Each number is 50 + 15 x the weight over its row's rms, rounded and kept within 0 to 99. Layers, rows and columns count from 0. The size before them is the row's rms in percent of the matrix's.

# layer 3 MLP up, 768x128, rms 0.12, rows 603-615, columns 0-127
105:28 59 27 58 46 69 48 52 60 51 33 43 39 63 56 41 70 54 42 42 45 57 43 40 61 74 46 38 51 42 76 63 55 48 59 47 53 18 41 35 46 69 41 37 69 37 25 50 76 59 26 40 42 16 53 51 39 39 43 28 41 45 51 46 28 38 63 88 75 42 51 72 46 56 35 50 31 83 49 42 45 36 58 33 27 29 56 52 52 55 39 36 17 59 42 73 54 30 68 43 53 47 48 57 56 22 68 52 46 53 79 42 77 70 66 53 52 44 55 73 30 52 41 26 22 31 25 68
099:55 62 48 43 71 76 51 55 45 50 31 54 59 69 65 53 45 52 77 61 62 44 48 66 46 55 36 53 36 30 35 62 81 59 44 52 36 38 35 53 53 24 22 38 25 71 68 35 54 47 25 49 50 33 55 38 20 46 51 36 48 35 51 14 54 56 70 52 09 50 46 44 41 25 46 51 40 33 62 65 42 19 52 64 90 21 37 33 18 55 39 59 58 68 35 54 45 54 26 56 35 52 48 44 51 32 67 45 48 62 20 52 55 58 62 46 52 46 55 24 58 60 42 71 55 83 58 58
108:56 45 68 79 48 47 52 81 39 64 85 83 64 64 59 44 49 55 51 41 25 55 54 76 50 75 78 47 58 65 42 31 29 46 34 81 22 39 45 19 34 40 38 42 82 34 66 36 50 69 41 31 43 58 59 52 50 61 40 26 43 64 76 61 45 47 57 70 54 60 73 58 34 55 45 71 28 62 26 49 64 57 16 38 64 65 67 48 40 52 56 36 52 57 46 46 48 54 58 64 18 46 45 36 41 25 41 68 40 66 39 42 47 58 84 45 45 37 56 52 38 47 54 55 51 68 36 47
098:44 38 39 33 53 20 44 50 62 24 49 57 48 52 28 67 47 57 54 44 70 33 59 73 58 57 62 53 35 62 29 51 73 66 64 56 65 52 53 14 27 84 55 66 50 35 43 50 39 51 49 53 52 42 74 87 71 60 57 49 67 33 78 44 37 56 59 54 71 56 36 18 23 68 55 41 52 71 39 44 32 24 55 70 63 54 68 51 46 37 63 61 40 72 45 43 81 63 66 31 52 36 54 60 38 68 69 42 52 58 51 49 47 34 23 30 39 55 56 39 40 42 25 67 29 79 37 64
097:35 71 82 77 49 41 37 63 50 39 57 64 64 46 48 41 10 39 35 55 66 55 71 55 61 54 59 36 48 48 51 57 51 69 38 52 37 67 40 53 70 67 43 68 51 40 53 32 29 35 71 53 39 75 31 58 33 56 45 41 70 64 51 46 40 33 63 38 34 35 64 76 40 42 44 54 18 41 45 42 30 72 69 50 41 46 68 46 62 66 88 52 46 46 61 55 35 45 67 32 54 39 61 50 49 56 85 68 48 26 50 46 36 51 69 43 37 57 38 92 69 33 81 16 35 46 40 43
101:47 47 42 29 26 62 64 34 65 49 40 79 50 47 56 36 62 42 60 67 35 62 43 49 42 61 52 57 65 71 41 28 47 55 37 66 36 56 42 62 70 63 17 58 75 66 37 62 48 42 36 56 32 41 89 66 46 15 49 33 73 51 48 43 64 33 39 25 70 54 31 46 39 58 55 29 34 47 54 54 58 72 58 55 35 45 38 86 56 68 58 40 12 44 70 50 61 27 55 66 63 48 51 37 89 53 40 39 65 27 34 58 48 52 22 40 41 21 67 49 49 37 63 50 47 59 72 43
113:81 62 63 44 49 72 65 55 58 29 99 44 53 71 42 25 66 72 47 62 65 30 53 66 56 35 67 62 53 21 61 49 69 67 62 30 30 55 63 63 40 50 57 52 48 65 22 48 46 64 34 33 64 38 63 65 53 67 44 58 80 47 47 52 74 54 57 47 68 64 50 46 58 61 54 67 54 45 72 70 58 43 55 29 84 43 45 35 60 43 60 49 56 33 41 58 61 29 59 44 22 74 59 57 42 59 59 61 65 35 64 56 34 36 71 70 60 58 43 78 49 57 28 50 84 50 46 26
098:32 49 39 42 50 42 44 75 43 51 56 36 44 33 54 53 50 57 69 59 46 64 58 44 57 64 39 43 64 52 43 53 78 83 41 60 48 70 78 24 59 45 53 45 15 33 60 58 23 55 70 46 64 41 56 69 46 60 49 72 33 47 77 48 47 41 61 40 36 66 39 50 60 59 55 42 66 52 33 51 58 31 66 60 36 50 66 73 44 31 63 41 77 57 17 52 26 44 61 47 08 40 74 56 55 48 77 52 41 53 42 64 45 28 29 96 66 75 37 68 63 37 69 37 42 67 59 48
086:90 56 70 62 42 59 34 52 79 52 44 85 40 67 47 59 36 46 68 34 56 42 39 24 57 47 31 52 36 62 27 48 91 51 57 36 53 66 67 35 49 51 46 31 49 61 47 41 54 21 53 59 58 41 71 20 69 51 48 35 53 57 35 35 75 52 38 48 53 35 59 49 37 29 34 68 68 25 48 27 63 46 56 58 44 70 33 24 49 50 50 55 44 43 47 54 50 60 48 30 31 37 76 54 33 59 65 15 53 61 67 49 36 69 56 47 58 46 63 57 58 47 31 20 58 60 51 92
106:95 57 69 44 54 47 41 54 37 48 58 51 39 59 23 53 52 32 45 65 52 40 56 00 37 59 51 48 22 52 46 37 73 24 44 51 42 62 46 51 55 28 68 61 25 40 54 63 57 59 50 53 39 21 58 27 68 64 47 63 54 70 28 38 50 57 37 33 57 62 54 71 65 27 32 42 32 61 56 45 31 52 59 45 53 59 58 57 28 71 70 85 59 26 37 74 53 63 33 45 50 50 51 46 90 31 43 66 58 43 40 63 58 28 36 37 22 47 66 51 38 54 74 71 46 46 40 48
097:60 47 36 47 53 46 72 41 61 56 48 52 87 54 44 83 22 79 68 32 55 45 87 48 60 40 30 41 28 75 46 51 46 59 68 54 65 44 43 18 57 44 60 67 46 59 55 33 37 72 36 67 42 41 66 47 49 48 54 66 63 62 62 52 13 36 44 64 48 57 17 46 56 41 45 55 58 56 84 56 58 40 69 45 60 65 39 49 48 60 62 55 69 55 05 45 54 72 50 79 46 27 40 24 53 42 55 65 32 60 25 49 42 62 50 37 70 60 75 38 63 45 64 30 52 49 41 37
097:49 65 73 59 38 42 44 62 39 43 35 59 13 60 61 61 62 48 37 62 71 71 32 46 36 37 65 31 45 56 66 44 56 15 45 49 54 58 44 32 54 50 61 60 37 52 59 40 49 53 64 52 33 49 45 36 54 23 49 53 34 61 34 49 47 41 47 58 67 59 50 76 71 31 27 41 20 65 59 43 27 64 32 36 50 25 55 75 70 55 40 68 31 59 58 50 45 74 58 64 67 57 61 83 47 43 30 63 87 34 30 72 38 76 45 31 64 34 61 67 55 61 68 55 12 48 26 50
117:38 55 50 39 52 41 50 14 80 34 66 32 56 41 50 44 14 78 41 71 47 41 47 66 52 38 26 44 60 53 39 56 26 75 35 60 35 63 71 28 36 37 35 50 47 59 49 43 54 32 49 38 40 77 51 57 59 70 31 33 16 52 28 68 64 40 29 67 48 47 79 40 39 65 58 39 47 53 64 41 51 46 50 48 67 41 50 45 54 92 66 34 63 15 53 58 64 39 63 84 62 54 73 57 34 39 47 48 37 65 64 26 51 66 48 50 62 62 29 57 47 50 40 29 59 74 42 53
# layer 3 MLP down (transposed), 768x128, rms 0.0185, rows 603-615, columns 0-127
094:52 56 44 52 51 33 42 61 47 43 14 70 42 85 44 60 82 37 52 34 44 51 89 22 35 21 92 58 29 49 39 44 59 53 69 73 52 44 47 49 63 68 39 30 16 60 57 56 66 29 41 43 54 33 49 30 71 46 40 50 40 67 43 69 60 51 51 72 48 41 50 34 65 74 58 43 43 43 22 66 58 44 69 38 36 61 41 58 43 73 69 62 63 38 65 70 50 56 62 55 54 52 60 52 33 78 73 40 74 55 50 45 60 42 45 71 51 72 62 62 42 50 82 41 54 51 50 57
107:41 61 14 31 61 53 55 56 47 32 40 54 53 61 41 62 46 46 65 70 24 61 45 63 57 44 38 23 58 53 59 58 48 80 55 60 39 66 37 49 57 65 50 30 73 71 50 66 52 38 38 75 39 61 30 55 60 28 52 12 44 74 62 58 51 53 77 50 47 46 71 27 42 33 26 43 46 64 64 48 53 25 42 47 41 42 65 29 46 39 39 69 65 53 78 48 75 47 67 62 49 79 59 14 52 63 56 80 40 42 18 56 51 41 44 17 52 49 67 66 25 40 39 58 64 68 41 56
106:75 54 45 47 63 11 51 34 42 52 44 54 43 44 58 37 38 55 42 06 38 33 54 43 45 48 21 22 32 43 56 49 58 60 52 45 11 49 28 36 47 52 56 61 53 52 27 13 56 64 51 21 75 59 61 69 48 56 45 13 69 40 37 80 51 28 54 38 22 41 54 44 75 53 55 65 49 52 22 64 56 27 55 52 36 49 48 51 61 41 49 62 45 28 49 52 32 44 53 35 28 59 61 50 56 43 57 30 76 52 73 30 61 32 22 43 41 63 42 71 49 58 55 38 56 40 35 55
098:39 56 57 64 60 49 69 49 66 61 69 52 38 63 41 44 25 48 59 57 65 81 64 48 65 51 32 73 29 63 37 30 34 69 75 46 32 14 48 52 57 53 41 53 62 24 57 45 54 37 58 30 55 27 54 70 48 49 57 70 49 65 56 42 44 19 24 66 12 56 49 73 35 33 49 70 45 33 38 57 44 42 66 59 47 46 50 57 43 43 46 60 27 87 41 52 51 58 35 48 28 36 30 63 31 66 46 68 30 52 57 76 54 40 70 61 51 68 71 16 61 61 40 62 73 62 31 65
097:40 52 47 32 64 49 82 67 63 46 44 87 18 43 52 21 59 27 71 52 42 41 81 42 50 57 35 36 45 68 39 26 58 24 76 59 35 66 55 75 40 53 49 42 43 55 42 64 43 46 39 48 36 55 55 42 38 79 41 84 82 57 41 54 30 26 60 34 59 42 32 49 68 39 25 61 21 49 65 55 39 33 40 65 54 52 35 72 52 48 71 36 52 48 64 48 24 55 55 48 60 49 59 44 71 35 44 75 47 34 73 50 70 70 56 68 30 49 60 52 57 62 39 30 32 29 61 51
096:33 66 60 87 72 41 65 59 51 55 43 48 47 55 38 59 39 50 60 38 72 22 88 31 54 40 50 60 49 44 44 63 39 43 45 60 42 66 66 47 39 27 41 56 34 76 49 41 27 43 61 45 29 65 49 60 63 34 46 49 44 32 23 36 64 43 39 49 40 28 57 73 68 62 19 44 50 60 18 99 35 61 64 51 48 74 44 53 50 57 57 84 46 56 56 47 64 43 60 42 53 36 62 44 51 64 77 22 35 43 55 46 58 36 76 50 29 44 67 45 26 42 68 40 34 44 37 26
104:69 74 49 36 46 68 39 36 35 61 34 39 50 32 54 68 43 39 45 51 76 42 39 73 37 45 58 58 30 54 65 60 45 62 65 82 32 78 63 52 66 77 40 50 69 45 50 72 45 78 50 60 45 28 27 62 58 42 60 42 87 65 58 65 33 75 71 32 54 59 50 50 71 73 45 61 51 39 63 64 82 34 54 27 53 32 44 23 37 22 64 57 39 37 79 31 50 55 59 43 47 22 71 71 58 38 35 44 60 66 56 77 48 54 43 39 36 51 40 60 46 36 61 40 68 38 52 59
104:67 45 50 60 42 37 59 44 46 45 52 62 32 53 47 65 39 44 26 24 65 40 34 47 47 28 60 46 18 68 55 40 76 46 52 54 48 67 53 61 55 55 59 25 38 71 74 57 48 54 47 27 17 46 35 48 43 21 27 48 38 59 27 53 26 48 38 31 29 58 42 49 61 27 27 14 35 42 63 62 59 31 49 77 30 49 71 66 49 52 33 52 81 21 51 55 40 35 37 61 47 47 46 87 49 60 51 55 64 66 34 78 44 41 51 64 43 66 64 82 40 39 23 46 42 66 49 41
096:50 68 60 42 13 60 44 19 55 34 67 49 49 38 48 62 67 43 65 61 46 43 76 54 71 62 63 71 49 46 51 73 22 72 45 60 46 34 41 65 63 22 51 46 35 81 38 52 55 75 45 76 49 49 58 81 53 55 22 43 25 45 63 75 64 58 46 62 42 63 53 54 53 64 59 51 19 64 60 41 37 52 67 67 69 49 40 37 47 57 23 40 58 82 42 50 80 58 42 67 72 62 35 57 50 88 45 41 56 54 62 49 35 35 43 74 19 47 50 55 57 56 49 45 69 27 46 44
097:54 33 29 65 52 71 44 58 54 45 15 76 44 61 56 60 61 49 32 61 47 30 61 65 76 32 50 56 36 47 52 39 42 24 34 48 69 32 64 36 47 31 70 70 50 49 63 62 58 38 66 42 35 66 59 47 72 65 54 56 56 55 35 42 60 51 54 74 51 67 24 51 41 49 38 46 30 42 57 47 61 07 65 38 76 43 70 74 56 50 40 80 41 46 82 51 37 66 37 63 42 29 83 41 42 33 36 57 28 49 52 40 80 26 61 55 65 63 69 63 79 58 63 29 44 58 36 47
104:58 52 60 41 74 54 76 31 33 37 47 65 49 39 62 58 63 65 42 47 60 41 17 56 59 38 52 57 31 53 28 41 71 78 67 42 29 39 60 38 38 15 50 66 81 41 38 72 59 61 60 72 62 54 83 43 44 37 48 33 63 38 58 30 37 41 50 92 46 40 32 52 69 31 33 24 41 42 39 34 65 31 34 58 36 25 83 46 64 50 43 38 39 45 51 56 66 40 31 52 32 26 41 56 36 52 51 53 30 49 48 47 52 38 53 43 41 41 88 34 62 43 55 45 61 58 69 24
102:60 59 49 03 23 12 68 42 58 41 20 67 23 46 46 59 61 41 44 60 58 44 41 49 72 21 24 46 45 81 54 39 72 50 46 36 75 67 36 33 53 70 41 51 29 37 70 60 60 65 66 79 39 57 47 49 50 37 50 25 50 44 35 43 44 55 41 43 51 45 23 39 43 78 19 29 52 61 51 48 65 58 63 31 64 61 68 36 48 57 38 31 39 42 57 36 32 38 35 33 40 16 36 40 62 50 47 36 69 52 46 31 44 49 49 57 39 46 30 46 51 44 43 55 24 60 49 67
103:25 47 42 52 53 60 63 33 44 42 53 42 65 54 46 51 36 61 57 64 53 76 55 55 67 45 28 13 51 60 51 38 72 54 45 58 47 50 52 29 33 58 52 84 21 24 45 44 42 24 63 76 64 36 16 67 54 64 55 65 33 40 27 66 45 20 39 50 43 15 63 32 38 81 52 45 23 52 57 64 53 42 54 39 61 46 43 68 26 51 65 74 51 55 27 35 52 69 48 63 64 69 61 40 43 38 73 24 50 60 67 39 55 54 39 53 32 47 24 29 40 26 32 39 73 47 46 48